config.yaml
num_hidden_layers: 15
norm: "layernorm"
norm_place: "pre"
qk_norm: false
bias: "all"
tie_word_embeddings: true
parallel_block: true
init_std_up: 0.0176
init_std_down: 0.00322
max_grad_norm: 2.0
warmup_steps: 336
train_tokens: 324800000
dataset: "wikipedia_en"
Each number is 500 + 50 x the weight over its row's rms, rounded and kept within 0 to 999. Layers, rows and columns count from 0. Numbers have three digits each. The size before them is the row's rms in percent of the matrix's.

# layer 9 attention output (transposed), 384x384, rms 0.0342, rows 186-255, columns 0-63
116:516542493473474528419443347484543398534516486498452520397473519493507486566508545536461474516510428568516490570457477526585475537574505511509550442466494535418520452491456557467515544550477533
097:524522572473554477476418573518509514534489498511449542538515462520541562494509462543488541550483481481530483495453513472470467369340509424442400506583523523519467587462483419528573530468449510
099:481444467478518510462511517411453549502484547449459518469514443514494607544398474517484511487523457531516492611541525549488535434557483463453473519548466527474526456595608528414471566596467514
124:472591543502485494653495545557475602532461526523519452512577448425470415477504458527494527451437522502343553401493521450428495511459487520483553527472508510626370457512502479428451453518490444
107:506550525523475533458580509430491547467462528540579449514477474472501433449439522589554451608472468452476418505499517591370486520470581521540504519521490527524536543460546465424627528564444525
096:550520452508407499514487455473496375473555519533472467509499479485494438583471516436484554560484391553540375547435496473553536507594468484524525470491492523491516534527495520476478464569478498
091:466458439558519400499463500519540375500513458528481581579536514513525577545482561495442530432488550521571528489434486440476591477512544502509492455467539451501530466542509475524476502433593501
094:459485420498556484492490482500526445530468493412458616488527501465509611510564521480600499498469519497518504479458526502442562574485490478548449486509573479510449499515473507578520505327469586
117:471479427498583506515541484522555370466508513543511609521509493467515389569475497500525448475469513447525511668552446553464529510519515483562550557492625407442463456454520490511446527531522554
094:445447536454483537644507530577443538476470518527499532562552453487493476446528418466474550530531496499481507455473571521423536530512437456501522485523522589524493534492507512509504446541465464
085:542585467515515554547511480488553569502495552429544548458553491453503453521509440423553440495485525486516550484495490524521559525432510526506548518437563489504523343485505479507561509518522554
112:524562487470536499352533506543511443509479490551440451488542478504427513443540420490547529575527589467428443527524540503485474551504547479457537558502555357619607457509485445504480517527554506
098:510484623523488523607451548540529536479554542496554532483468486493495349521519429452425491567513519455541576457494474461506487459553483532559532493468533499377443497474513475472419483500502451
112:490375472459508450529529532602523487472556387552476563535474547504512697430538511542478559436496528390511496506549515483487532494583548385530440451467430508479504554528562493532487488491519475
097:417445549476523495491462455518522509450456516577488514497512493545529337456502509497511557564507537423469470573525457452444539589514461447473531479513534469550616479519539512536554473658516548
091:598471530475517560571471546559516554386495482485558500577505570520452528511548487481498593386572442438513510518562501528655472474600491479546533473549496468488486518522492629525485494445625477
087:478442564442494513544439417484512537573493506428422554490479449523528646444570500549438593501481570532471608446506509448622469446504483484534464461454434473507530516575525507569540496390543424
099:488484473506508505601545455547495475537487539584475467486551513489509448533509530489590573464508497408501510504500467460445511534508473482538572494429492482355328522486553473587587525478416478
082:440496509529411487491492464513511498561562458508502437500534476471524528516522544520423564516540487489513501481568520463415543437506541534515528529536428478436497492499537572450488535507537523
115:523439462483583460451453504489515466435486520477512499642504614529520460492518472563539462385562520503533568492512485594473483489534472461606512460478482501592511595437529549566502498450453512
119:565543471462638499572514467506521523513412473529500533498481581468498489451506472559513508429454588503484440395499528492452507473513408414625478458488443484413443467439506468476554542500472512
097:406493519566424524456552537480406529511491472491495368515487498559504437508506561467464443492478500538470557444563519463324510502446513566555491488471400577456401521441488549541555501463421487
101:457552469477438447415519481474490417446515491465520494471498496398501491520491570479533526469453458497477370483490505484440516519576449509521537476428545511667591521548558516530514514589474558
080:500449474541556467527494498510511488446526528505479563581544605449499421552445419445505486394523575484547512492519491479516604638552472437502497487491580445512458463459433491522471445608518596
114:442440432506556470449402461508595369495462500530517524446558519483498478531555568460497602550516538502484477508437496501352501515517462542514546492438527499513530429459445548580468486481558520
078:498480514516515605504575514527491462422489486477492463571436579556489367556451432447522531471486508453512472525422462460545538541536465505607532404486460485473480485458461558556511487581458498
126:500462561467497477293633594444388592508484446506463463466378516522514501390436495540411426489505555427502492437601531461425546500555420419522440506574404533552523560507576451412536505548517521
089:534505405501608495575524544526489503534466546584517418550514540604445443486433457472533569450499470379443519562474468487385489496523507406543581534441499430521441511490548535523477494563458421
101:596582453470620520396524428426515446497480432560466451484453633589521534447530548565531526438548493520527406536435490534517501506554527440538456525541479512452458456467558501515499541527580558
118:505497524513543568501502441497557562491477593423483452494545477508491423510482412493626470559460483540519512468478476577466445489398568580577540475507521445549470549481490487492573484543347541
076:472449510534355530424552489534526529453574440475475431486494541554486475523605431378422521482542479476521557483532466464581589530553535577444522504559427493437564377510501525545484483568568536
123:597568558398507561490536503547464485534471491559466421526535484503433505436545335545505645525501476486419416555495497539597419514565497459491531522537461445514533504491531452537504511475535431
096:436474519557597533495528458501491590477394523508479482523564559550486431516441433490574413449482541497527601514484427589454510484480547472547565477475517426523490523438467554491541450528450479
091:542554500486416634555620604531483534494557509490482457451507548491407487530588384427522483451504456479485490570522486497691525580528447513505487503480536558426539374488501473518441539520535505
102:514550565567502567584542458500451507532507532458517530528476475598540446503487510521544434443518427526516575535472476522539420451395556499492483578528506572283419484500486479612535500581503486
121:515504527483505535552420419437476531678402572488491487382561437515550499441527484522491594541515501554510489522485504565568499481512461425514488549471502487458509471510542404562536537484457461
102:445485478464563459435481629548470524446536475558534518601452573399515528476472545570520489497509500461494433433492527519410492448525524531456455434527407455503477504460546454397453549513472483
097:466501428498512440524511506406455525571506479482461558521504554566535608512543545588466412465550463555532603487614529542557510497448546423537446581479391560395446577454537506490489544357491495
117:529509401442508521564495443501499472546504544521462495472489427536466565476553526563514521407520565528465469469477506555533468525489489506474482451490442561450413434530490427591507551396491442
113:477516469378457396443516474472518508571534520421529407400468449501504454498508522543413474516460444561508552465547432407466480501543471481498533416444465518551550536527610492533544546589446577
117:618568501571561433458483506405495393399521496497498570637536507438468393574503415443491445481462535515514450518504512508500498563524441458514484463550599516642594507450432509579480437523526591
111:521509479509444490591501429463467520532508513526555530552599495555459543459474609529405582512526520579436414467555514542536497485519436509453548504511462520424563420473554513470460449580626422
104:468527553537331559444496529519500510428517505399471449508510435471419542514509508458494532500477571603491458376480578485517502522553553597505494433482419466619615496559465475467523467440486472
109:548572413526501484545546512501509378512498453576525529628483487529527553440451608548459516528534452493493452529520550561446521475547548502558504601568510491466472595545497545374429514460539383
101:510425552499525552541467470534550600495531445529492480490478545520525462513496499509426450438519490407551571453526460427480495430434529502544509494504356567444465499399464536447491509463547506
090:510539525481568513436495483499513427474418491537478356475449580536497433507488516578487491503500507563512438503422510519478426423484489526629501426511453498514427584421531470483600509487436478
098:496470537560473453433473532488499496433511436490493575490510520439537602523467512470484524473455503578549480484479502482452590522526498451459419486549461556669584482587477579449521493548479516
099:512638463568544497446453416461548481497562488517456557418547604375542468532522520570514441521407494509534446497438466518472494519549530477558489491501565488506485466498500520476472440493439541
089:497564483482465540493546514529487530482427408538440441535502508548543543405472510536464544478542529496488471352509566489411554507452495494542428529545413500532457468448499471516591525461482479
108:465510521378511491621474433537509540486506498489491552460425443470512452460500502563441512450460500469436543513513454481512463481559436478568444425425497555436504509401622402547530563490458494
094:542518421524573464511367525479479464463570482497513567467585500498476544589539545558540524428494503460460436514494515490638528510552463466461496484546593543526495392544470566504428465499605490
106:529501473477492447484546464525571488475564489579482522519428575454493391468599538509480471472515500470472497521599430370536482553541480454550558517464628410482504512479494492459562450478547500
102:492507533509444528535499481479485525569527514549513486451487481457543654505471556570501542563507459515554468637581471490577514506509552439459504535498495487429507474492578478434480587522486499
110:470446617515450506541491446405388525510492504512546501499427495522578463473469580554538408513551484513568548516539510446650480520462528485486485526459424598413476600457536510507653472609445511
113:497526499450537518597603553503484546433442492485464506561481521434507522441546438510564446416512514536441459450473500543441454528574501475507495441422422501508479509431537379532520518499447503
082:493516496549461415508535530544484490477564436501497546476511611386492572485569480532539536487479519516537456435511484460585554621590509530522507514522611451506506537509519455482514434468586453
107:546511500587513453531534640489533474446528516531601552557488584492488440458566551572495372470512522505587501516526477597484507520462481383547495497496561495483529545467465411526519453440499484
117:428394579513560481422455367482458544545480481579487533439498559511523572485551492526503520486517535498470555532508521489574457536498481476476526557435515521511535538425484537528468513496487541
102:526502563446473528548573524592512574541533382492473465474433530447491542426583385537461451522475483453535590374522572452534497483542522492525472464489289497368504558433473479405536495462507483
095:502554450471448471491584527495484495478479523515466448541490488596477428560555372466561485480522432549474507492467462485527478505481533462567534506491478488501539477487553458622487496538419474
109:554421444461529532573478535516555599484508509526517468603410491555533500445615515501516496487540520479574554408535509478531520467502493521584559449514441494467504573515547515483500480403495435
109:545534511530470463345527603453498448479529395454480507526501525582483605498443443508468465482504459556552536505509585531476554493524514522453384534548460570521508479553528473503487544549520559
107:462487520582490559594368488516520561576460530458533477490634481478493551553489514488520508503493436556506526477446566542438471477445539565446485431451477509432490433476446515512494538498509508
132:498432522497426517561603548529559541514531504494537480479458574542462520409529502530510482481585508477554491475604476532651500449564500543535561447555493487392528479500454482490501470470591456
098:475539469476491445403506538452487440490490512547482512492480460503505400526464516559449506470421498500424380504453516465435494417615470439598495501497461530570536510504639502591452508561421492
100:511486488514466577508566483494514376456490491588549515503453656465490433513463592533529422577500413441501451612499497491523495539509514503506562527533522500460525594458477548502646482522495470
079:467412489563448486324500519519463431515540464472479476417525552501460565526536505438491569452544550518525477470548512481479620531527470507451531547569509521522495438575472582421430475485583517
085:484477502467563524509424546554527523462474527440439516530540434475408511530617481436503574508460578461376517390503555471451440436495372522477477482500481425512531483501511391575473531390497468
089:573546412467494518501507526536507476507511483557478385441506493454386454472553412436489586495460481411397456441416516455409552545544430475513538494528507506540454350465539494479491491484536467
124:477440482461514511460402482481518505427491485435514587558506483454532514550500495475503510467470458470538495520481501543503526536542438435572442327488533560629624577514519564596514478523417598
# layer 9 attention value, 384x384, rms 0.0181, rows 187-255, columns 0-63
099:455491389457433518522572486474566502542495463466509459456434525533474464534471511483516448434536423529446588498475524515621508504606499628529591503481452509496539583494492609535438370514602463
102:509503560549503479599505553542491454516524493554514505530500533382483400383491504493489441506483496466546483481471477528432476543441588476485499511503580483406451423475462490616532451414546408
112:563467478476504537431550502460583467408503527472476573450482527567511519527520467417481541506552504509572448530485528608571556477499561529490578535506423530425580499496493572578444531495403480
105:433553512422506472510460488612517468549501471432469483495465486507504503573543458523526571480547472513467542499482539416565535544459457503486457447531533440465465528551488508510390482328493478
103:419532477551493511486570509457451576631448460533540507498477487436451537497549503479496455498544621517440578454493525519465461485487480450509458562465493428381475457425582464448530526514521507
102:497520563498507529487490520522430648473525496481486438431459402509551489456506482492602467515466492507469520513521381543513423493519408526476454563510566511475461458465496565475560425472477542
101:537522458442442491470442537439464555464488558565507430479494512494511513458493541563431485472529490551384462506556547462540410425498514499422446398521420517596492512459538490395531395610528520
104:603428599501506538408377507582408583428488516575415461467559500490514541413511502453526494552559503578459440497494496520445451505517456494473488380450528544592574501505537459513546450467503535
095:523522480512477476501449521482560468451454480564510564476454620452490529499541584527540497498496560538519475519447478560464499466511642598410505541560408502399529370497505496511538565471515475
092:502461481455498511504489490549464471493499476506467528422522471525435556444516532508441490586497493520457464547505527502501498532490520448539473371489431531601474539478505506458504338521484437
103:497383527614465488471523481520461558493561530410516536509516420506543423545443484532475516515475400508526594486446446473547498487521499541608502466433506491457424611477441516505469507455464513
105:501439497541529485440533448415495520440442465554559415511501590468474555482519528551536505495499549548517519556537481526517544512442519445523422503520518542578577515534475520560559512487463575
104:510567535531570477504419443505461564539413558493521405462459414469515444454474500514550442552499483624492546520430451441477494494457483589498480478514546511500521440450417524406488469524554522
094:564559527559563491484435550524462487510507450504497468484481513398475534512510478547471513476532415512410517467511509508550507553492619555485513460521569529471497538525482411558455500363521406
099:470525496493508426433526468472567472476438562535485541479519481466456460482470515560556482584393501522512380513538481447212513509516527455554481542530447583609467521462479434476540532547453510
090:543536419431584430531531598469522448451471473507602423498512550456484401524448500482568373391442483392468432492511469556497499469528546437499505543581573499586555524443499463496525506520539501
103:520524548584527598375411455490467530487526592368525534459438488480543517502527508448440538535479498648516429577558553464541487430472438499499418570531454482516662465547558472405377514508515579
096:414493496547531478481551467512506556476463468538517573507430439471473505494438527487524526518430491509502533444422442525500484517422485536511543491475645485393490438504529492618509496465502537
106:493552576471489477463495499536456483557530608500508522347519500546514537510486515444544523570474486479490415528477532466469514453535461509429523539524480544476433510517550459395503545509545394
104:527558425490476446526436521538557426481504515485533455486497433480440595475498570490542484511491473392561501526491555574484519497543526547442486518542528541622577537513526560477431509448552573
098:500453441513491491497476498521511512495468436483524555436472546448493647481544532537513576535488500549463476525506509508625439478486529525454528545518546434437603447494588395477435528566585552
114:548650539491537519499466528549481483569477509499425517482539460550494533452474442511509532499730474488473560531491548549498465524388522459483475502455445450306390421463469474440527518466474380
096:461550449519538554465467526511469462433518467471532425426578467556483603480490553538451501601487495524508409454518507551440501469502517454453539426508373643471558516538571453367571494417419508
098:530538478515460472485512469517413513435501530483550556508404449497594534514470522471532417418543459495484528523574506523495496541404535531573535529487415492483494494506500411441521529514470473
085:453455527481514477444446488386488474535476459626564499452548507456418650512601526558466535545438528524422414452581522485470497490507514450507471591492435549432587539407579468427539517518567566
111:505554484550500466640478422551527304597451484482508471479509464490560489563499480545540523480565467531511494564345536512552493517457579498411478528472584478487486558493511536536448483458508457
089:548534580535449515411531436488503540387528553475500558480446554398548563501541509517449488549486482531504426453557481523542465515484538571587484501496462510526593479532494441468506545499494558
102:373518501474449480568472524521571509541543544460511492515406266402465580504503498510562497481447491424473528523512562473512520510514398553531488579520499505529517584524539474471471450506423650
114:412498476451511460438505513526463446480527523529567525469478522505462560550521533481412582551544541465471396520508540487565477527514430421486507520544465511456515451553625483456472441451523490
097:507411517627593509554423562428435471516483501530577600553540386515493535518482508654474512533431599555497532549453490475486487452419462416536506470461628536412402545489498511497566535500437512
111:508414484502468513529505485494532576475481506458517532499503499459520480566504523515598412488405547493499580510542528508485493522493516564520565545545459560487487579526509534550484519484469559
098:533437495435473534471481551541500415509548495503504530466413553451515608474562524479409580608467477507477341394493516458492501460525452513483491473552456599502520549515527469411527436536497583
097:485455521492527499505428429427492499527545530490499549554567509496520496448525529617519501515483575559508503498522527453397511498457566452483504472493390516631493548532485512498524493497483476
103:540397529405519461502478491500532496389431480502479448477553480385400546434542466502437555498447485479467438519592470407463504489546477442453454508473476507650576475528496460467617526494513502
108:484537430428482497496559560482527497409581552487529501542490611495478515545522551427488468466494458391504444509468517526448533496515565630512514548505445499520532500484499537512452474475595565
100:501518541506561489532498397542574464496486487477442486431481432594494475456474493453558466586475425549516611601432496453499550475541442575411620469567521385548463470530412547489566454471488534
095:556495479446534551520595480571513525554487507497555474466493448506502467506450530418475459484547498539477544451338493470563517465562457609463514494562585529544512467468496548570526467612582556
106:464510523561514487481528522549482507430594564460571505524478436502532448473507537476558441500400507435552516594551547502455482432461450522508519543564523476546497528532528539359610489569476458
097:555509473591466502477489610439399420574440529473454481534531520533526503538417454429546492417634557457496403579499563572592505532413440473496513533517525522435378503453451483506511509421524406
101:345484447509471525511502581488473568589524532485554417423513456521493564511535506496455489529461415487506545473584507477532543526525475488504452521483359535397424583461538484450521543466434491
099:487561516492537464508521599547551480453510407499481473511486444415473511503490472455594349444447486369543561493421435522427539514530574519512508567552527515472510458557493552614467534447476557
106:467456449459533494510517594413494497511507503515536446482520482499517435528488479520495579495460471440552512534495462457509447494468524408437496521504490498391354519513449562529521512573437459
104:573455534526527500442558453594475619501504558503511537452515437345525455555549437445663467499475505532513526505475461504546527541558456490478492490478596506493543416509462504658535533500481657
101:529524445528479452476540446483559370526443419491580465495388417525498548491551523469528488493367540541454482495468473548508545577517471539505501504560547502561584598557490513545540378567502526
099:441507511541430546550590523439493477501540493490478553475433413507490538487548485469484560514444537466472487496520479479518531534487526567431537559571525440525543452587572525470370505514521674
106:493522486392458536597479574497612551602441535476501455479491594599515455498495529512461501495633493536457569495525477508504522555488530623492519482489495418330363498481491499486473474426531462
101:501557507301458528513544630581527459517471461552518417525493433565512580475491453464535544479564507541442522529534563485545512437463471472439524478465479472541494526487537505509492576495522553
101:544464442537499410509497410546571466556519472464557540519408420459541440574522492508507531528535505458496548505465466513694517466568565549475552544515519466497526589570525549549471485522537562
105:612535528535527484467473572488488475542482501499487401582569522471473513421493467426612424484549524519564454496496549534480479541467515508486541567555440555613495524550500553475548433516547436
097:478603502417461511517573502538596501563537454441511502487484450491468478438428508441479438457493506510506542480466453557457481498436508453527517426470356507444410533555467493525543416563463504
099:592555563506586483468475516519501575555432511483470508479553498544524540503453422480571518560484578522587446550477549581445519447485471472530515467529496515644470540473467517477441577564494469
101:505471526504537492506539515530486516448492530463469504578523498513475309472526495455515481514522527529514521419463485496393503506512465603493527522531618440538495425518419545589498435438525410
110:403543501473539494525468512475549461478432417544453411467464550481363516556502457513399574504496443521458534477499469469485515496504436582459427496503579437486534465499463495574279557494580562
095:527535531531481476472375523495525477579482535444513523494562515528476521556532548544511548525525469525564498526548574448507511504475519509474542537553475550422513528537503558403486492539516439
095:550551549409534556465466507486503552493492649475468518462508403565546518499449493460544497541555471544527500586482484554439421464521451439470466504457393480425467486520477577397417570496394489
100:518501495471490469521519465520540528485458534520490412442554433489508564503442504512595531534487447448545488512510466439458472441530462553417419454481389493570421528507449546447464505497468455
099:611530486476470576540442566490550454485457477424501591503472510546541395496485505479402404496507444589481497450396483470509514472499430599540490412455471480535431531524484491505489488447540477
094:512471434534503481552432416497521374628379503512572407545495546566508507528503542549528545480475506448481495621465444520464498512501514539509573571583619521606467490541544524547508503585528528
100:450395544527455549503490482418488527485487517485523600503487500414559570496515491542396551512403553509541458508512485529501502489480398520483464513469470573467444565515485515432534503475591474
099:441508505560503427480484455482537422472535469526559507424469502466475471595448524529509498528413581514495474539381448517484500480564460473487503559498581524505474471477510475448515525525499509
103:371382519503486449583514413537498512563520519496437504502498418445518460482537502584502538491499516489463545536486458463527473450481483497436495525448550454476491491480432526506482479430498411
112:467531432434490462409548465523567505406504525479506505575412499547445497421517538515455494502456513480458492553510476454486533510477503535418495545533480467551495420481463505460610445429481501
117:458425490574524533476442485467407453516536582475535477515522461506505461534539471588577531560416535485565489571477474458272494450444409425488446547517533537553443565513538581466534537480420521
097:513540491518466572528540605473525439511463453542470484506466449423508552517517490490591505462574456585481505529488494547566534577432444522447468510488504479329511504507456496419491529464528516
099:438617475427519525497394519473542609521482435506499502483460467424487561477548488532503536486479468550515507448492450451465481539532444622544481502552469397489561460511539445544313463530472635
094:482576522462519523582476468518445513474510504553506612552499454529520488499444484556479504500513574536441497523443437521490421480477558430519464537486556493384450476423545512552573569488461563
100:529512497492468457516596489517491463479505480544499509508562510500510476404408484590508388491529535474585489496502472490551504542490636462470520514508442585516486552520456479447591460570497512
090:658485554608448496496544499550512546455555543498490576599537483532578555499472543443513478488524580527586466601544558557536517499422522516438483569535458478512539527499465538474554507565460486
105:495586421452474492551496556466467470522447458614523436460476514545519478508483481561447476504509528540423433507489504433486502474522513450415467581559436466509410506476482470443509443488603425
# layer 9 attention query, 384x384, rms 0.028, rows 256-293, columns 0-63
100:478426486591501426534511506548501497485526514511495592435527546551495606478484548505514455570466509506475437496501483408515514516513444451502546507473540513605547620385460482579436474468521426
101:505512531467440431539639564544553415523413439549491496574576522516495488489474508466525559564473501443481478528448535479469584509520525520424464444486476400498528491452466426596606519501470460
110:413431515525467479569442474464499547512491525425434516546581433592523488395479546483459446519516421524547437572479487460497503547427495462522463514499561548616480556408477505501477509558495541
102:418451433495508476443512522497498474433456470518514536580489467511499533494522543466507523539402468511467498537449452462458531518497463536479580506588487504579520460493517546482496508504568438
108:414524553566527509458487436571493488498558513465508472482505532541541494448449443523490585545482530418554560517568478454572473577510493534475563516582671490495508608549517509449543469476587471
109:506475518557497510392434505379504559458403548517461583432562593537409479504520472571500483440497535528417537506482425549450509565534529509549459488517536497429454479512535445542503498469764506
124:548461465443528422467437581517504480468443502542582516520390529475502524541477539531533581556459537472437513478471491476468496392581450553419601500455500511481565536505578480547497528449509351
107:476415519427487523430570476498477493568460422469520471492554478436520423452527379465487412428559503494520517370515612585489578487477464477580524371516474503594532480541463451426530496474471610
086:596491426506574558511427415480562587424478529471522516482453549508497383550525567593499478427581489610492526471567417511495464472426522490522540591499500534379473495472526558365511517517495471
101:454560502485509501543421421497473472511501516427599475488508440477589553552509493498525461549518480531595508588516456563570524486509577576529552513518573601537538599580488506475465454567451508
120:431503513470422492504523492505550448487562515486468589537524508525479543517502559502512499591418469475550466591498467430531495556482394511431540454552524466592572566411379466457534514504481487
111:549508469493473494562489520534519407489477501554543555614518496515501591627486526531544586611505576460517561461429476533501515437496499613431509479461540504427568546495529489621446480554535346
096:475521514576497508608474495549521506531553550477512477438523492471486693439507550488537366479434522528497524630502493461570468551419505446515502517514509560622495565434498527542452477532429603
110:549509498525515515555437533473493529557423503565432572509577584490514551502540505630551555489566561542447490404517525559523483420501512446402441528446517486363497480545543418553555497449509429
099:454464546423458522595521500479530394570468491573415609559513474680516493486502523481461510537497422493491479510444571489512500484495461490486554404425506472516475502413411411523510510585515509
122:432496472580540466480454425462495581506525505416460475421538498425490496439657484520470420475505431508516494335586410422557439573461543420570578552635529481612521529503468581436494547354526644
109:550550451489556509470551496579490571387472440580465507530540630513442515461455497498503564472460514489350490400493519465400539405517420545426479567398485437394458381471544504571446487449581441
105:489566523534592530507624519581496526510537514533472502498461546497485457449377456437552537438458539510500471522473532498491509576474479444479583506509584465558504489556479475417497497488449533
106:537476417596596456483464480499453480441540525547553491498492520617507556553480514449461571511453499527428493401473417495515454493545541535474561587482516524478473523505488549597431503493586419
102:438468526599517443527469554510509587472518506519486622481506464517450518479495583444504495507393465467382382458427416486518511498475611448509508523444555542594511483451563483611479496475489522
116:491432457517470480463502546385525634577539504516467607531503496534446491502503518501565523449483426391495381537550430536493471559415551486516520537483475499606507429487569492501419548474565527
112:456423524433507547473473524484505487514500468455426497462514454530493548433541405495432449432526462586478586493506583558452536487513449497545459445532455480524430504514407527441494494486496601
092:514444396429494479541438408426519543418552536478458502442517473524526439563506566549489479475570542555571575476436457608513504397457513583547527508415492525492462507501486568447512471544493420
097:477534512561467488470503528511502543539508484448523458488438497486466418468464451496492505467488465394473454501507506472489501565569555441529560533567446501533475573598488510377601511382443521
090:453406514452514477394457438440462530517446526519533448504501465437514470455507472415501527487500526525488438514583557490510550512496472498466590462516508503506590462536544553494567518481507497
099:510569466538501560399504497540463545473508451469550426416445485468510453590475504462443499470547448499499448455525447511555471504563615559517463596550495487492489487518499560408390488473510550
110:409441537404490485485489538483574494497490476554454526545571466510521549508518521517491578547519480448482474555502566471437498545476378473418523490507533442494534534413497480482544509462504542
095:508518384335531548379515555567489565484474387448628336422459484511466512566516487501438542470516488506432541462532528431483505500517438488477479542558395508527434462567561506432496539505506536
117:535505503412469587538498482604545457530513423544589471518505523467532481496510510527483542498571542514476509519478575584510515413497465658542518439490469497444514449528484437472553475471510455
104:611513537503518436474508505499498577537463531486470520496402495435545441462514466522579522445573559515422484451513596457490505467493506431535528515453357478502547489564584509542553490455437469
084:529498564520468533509485613511430488577494505538471501477422517517414533494469481500491392484495447435465504494540520511515453551546552440520450565559447431471516471539468576505478523442535623
102:486516494533499477500578542553519452497475558479468529486527535512488491464478539482563504537435515478444438590523471370476484597454448419471595531590527458566538565506521472477474520524410545
116:449510597490485507516514448534525473528493422440523362483518455476519444498596476567381517527526515493459589398498531522504525463520462534600378427509497477492394436497484459470661547549457527
111:562527425463514415542508515499489424413488488582542562560476504522509511534529563504527552550496541522494482455499542529496532399532468511400517544451491508491547493484545406615469488530446376
098:515434524440491425568575573499495475562486511603449568488556548490492490523515508490540565459524537479439466353444567549484489430450476467486510430424397516534477499515492360582599499467468415
104:517490492482606481378487546462438544508458492516538384426460579484508454553539407511491471384555549604448540295551512567467479416501472489531499568512477492441496471649522450443531527469572528
107:509486462479448465555475474477503438413580477471440558584489488634480590487505521452497527537421490585511563498466494455533511490528500535471497507524496530617510518467395541573475488484570435
122:439515558503463504521491443481466527515533513458454402575475390469567555521492538522501422544497421529571448497543490458532442476471495398493459532602506538541495494474474576362511525520434617
# layer 9 attention key, 384x384, rms 0.0237, rows 256-292, columns 0-63
118:543472500515571522493469515543446475564429490518506585481529541535605539454445452591499489498498482538465510438527480464464460447515529516481583525416567429551611503498461507617477469516512474
108:552591558517461506522534516570498403494428512481388568564496539513534421480491497506475476589476474479494549496459565362511565533532457526490474515332466498521548515553400449544564423573503431
115:512507480525593511472486438472507530659440490478517509469488495513471485492465541534487538519527501478432501500554547582477400441463494493492552508578459453510526528502575517525496574519538475
114:473483469444541461486475493509497453457495466522474523479472471511443533511542500528539505544502559570471506497504507533570521449527475567470553485513501508466475499540519543521509459515564460
114:488545546550438419556449463580515479546427474494476563460498551493425494478488460518465535570465548524488488539487481444584439550496556481498609476551520478501510574551421473475493463455601490
103:493400459467507501414465493456469512475354487505510406464570555502429463517550464466485466479508448480509399574516453516539603511516509484532396450486445478567486520540553476532469480549602548
124:510452488494472444563537558496477424457560512523492526566482477489516534525433530547554512542508543577457528484483481467557582463536456537383543504418524519544545551492482520589508485401503401
114:451471503395552499423551449518573511534504496456507480453483478477447433532608407428441456452481567492526461429524508515436478568474462495551567504583482531510510504477534459306534551493509569
088:439466445537565388473477492430509584491595475526537440460599399455446541487503564545524587456444605513479485444524529657478465428515576512450478467612504524522445455525626485465479565453491518
107:512537526472489469492506480453564489524566526472619498455453402487562482500485528464551472493491529547573501558479491545566508495488563696399589463544535511524565546523437510426415511500500497
146:602525504512524491504445498511506490499499507484460556503465542436528534486508549591543502518530488475423523502486505490539310493457424507532580520498495423517604476548457454561551495515473504
113:543532492496478463615558538412516434554540451510527435541521458530492578518442555561500539549549589524585595525467542497572504424449492628430468434498528481506497500488511447582427472586456494
113:512433498497482539536455463495446534542456444548582523503524476478580548498457474537528433473557456330445525553494526524506447499474588475515477503470515572501540483475607544521490478582452530
129:552517511487426495508501542457461476509548496566536440540504449539558510512549513469466585564517479509611507441480484479501570494482474480490336473460503601549529506495516383476536519513468500
112:534595475482582544494532449462576449555449464438468496513462439505521416508491519478507465522539502500475489439446606511421421475497451476604499478474432397503469486543506462488473527600408535
119:445460468565505439469400459510554637563504523514495424489604461396510537522589496499502516439498490476470486445574460510462471605459508417530585496649539533491472565489600496492497585372519524
115:502497464497511514478559540494438397436517520536511466562470560578503548560478524504421546495505583505532486408529598546511564457511446472479449503428463473515457419441516571481390507511525435
107:488530582536523545561530575551495464491492474508450634484530564537484545538455489445551458498431457464480452566432450458470472519520524481525604548469567480536490548488437538488507440460535531
121:508460468566590506537469496519415472511450517495496548530547511564527487491492455519555573499519509548495515442497452497508574427595544563467601462424605530514457542522480599570535501526545449
099:543441513502543520482481522553382503459469525538477541543539544476464424524499500479569466516482424490459443467550490525515511471487510509502484506430549578588586470482537533663555493591577468
123:522449516559586439468492505492501597516428467479449449583448550486422435503495501491562473466477487449483421560501428494492506469482504446541551529487432450578519502465618491520516539480489558
121:443495501435563534441487381521544499518447475485497454437503472498519515511636381478455494483530515468433551450516563524444426580483426474603459464544468500474346525512537482407429537528463576
089:416442446503509486456522422430569550481555563510487438459548413458490581538504545500525562437515593494515502483538547592468457462483588468448467490573507445483413411515651448466428641510400534
091:521535558572493486459500526596426481452449517517431602508449625507520438441494459486432485462389432489405471481497448367457476583462538422535571589428496493511507499483386478522598446416497436
095:448489533488559464420534505458567616529577530502579376453444510426454552467459589456502536532488567537494459534490504498507529448515495505432622508582458464472531547474602492474561519424458557
115:435539534625486470427542489486483537447584488513508491465603508510560452447401526458490500483492461541494427520494376544499497505469583509484536531631510515479464493513475595462489429484524482
104:507547528524503473529471497488508460572541496536409442527446494449442594497529597539451562537444598493522486499566569520489405513478444420470460495607450430475484476476585500466477569470482561
100:480523472468564473495506495519521527426534486501494403459479447471495535528509505500426486467536550560534429485520528521441545510478466438438363535559524589467368491481505552403490540516547576
115:538548524436482478522644482469550520563631538539480453448512465485618535464504510492468507472532552521554509509436504481529507522410438571465424426499544542514457500494372474432544481521452528
102:511507536442438557495484623515471487459524492480515588520459513564422498502535426460440501500460466476469485491491491476497627500596496479484507540378493533505554489495479461517535465437492480
091:517486514552430484467490540572493477432467510468466578491440550518526421495490430453447461470444347455489493519536460420430497636455526436595453492419459583492531521516432516493617473506469496
101:597502514540521499520478506552485481507402491490503584525501618502461491505441484566537449548419459499456519534496443400495501558457491458496566583463529499530544524533442496576546445526551503
132:466533427443505499402444416572484473550494499502530447455537515404574422494624474504424505443584493474495528375509573562433560520509420550539380483531531555461455484556418461470599442550489446
119:514515485431494482534545534434502454497519515503598481491467434571523534567456543558587503546508511588532540426476545519515526389562493605429492495482519491516548475544477473598452504540457428
091:512437499470469529546579555520466433465479515496469564596480512530511459545611503456568530527486429499472511490530530459520560527565432567520495479347508525596562490540453416561543432553453469
113:441458469496500471440489517526448526423527575532502461491531501517499483522553392464508469455501481589572483472566459510465635533520493517520456532528560601490411590517480469410569493436538503
118:561507518476460502537469464509524400436464509434492579471390475665516481508563486596493598498541472529493575450500512478525405444498484565536504495511492490501505468499405479471384536489494488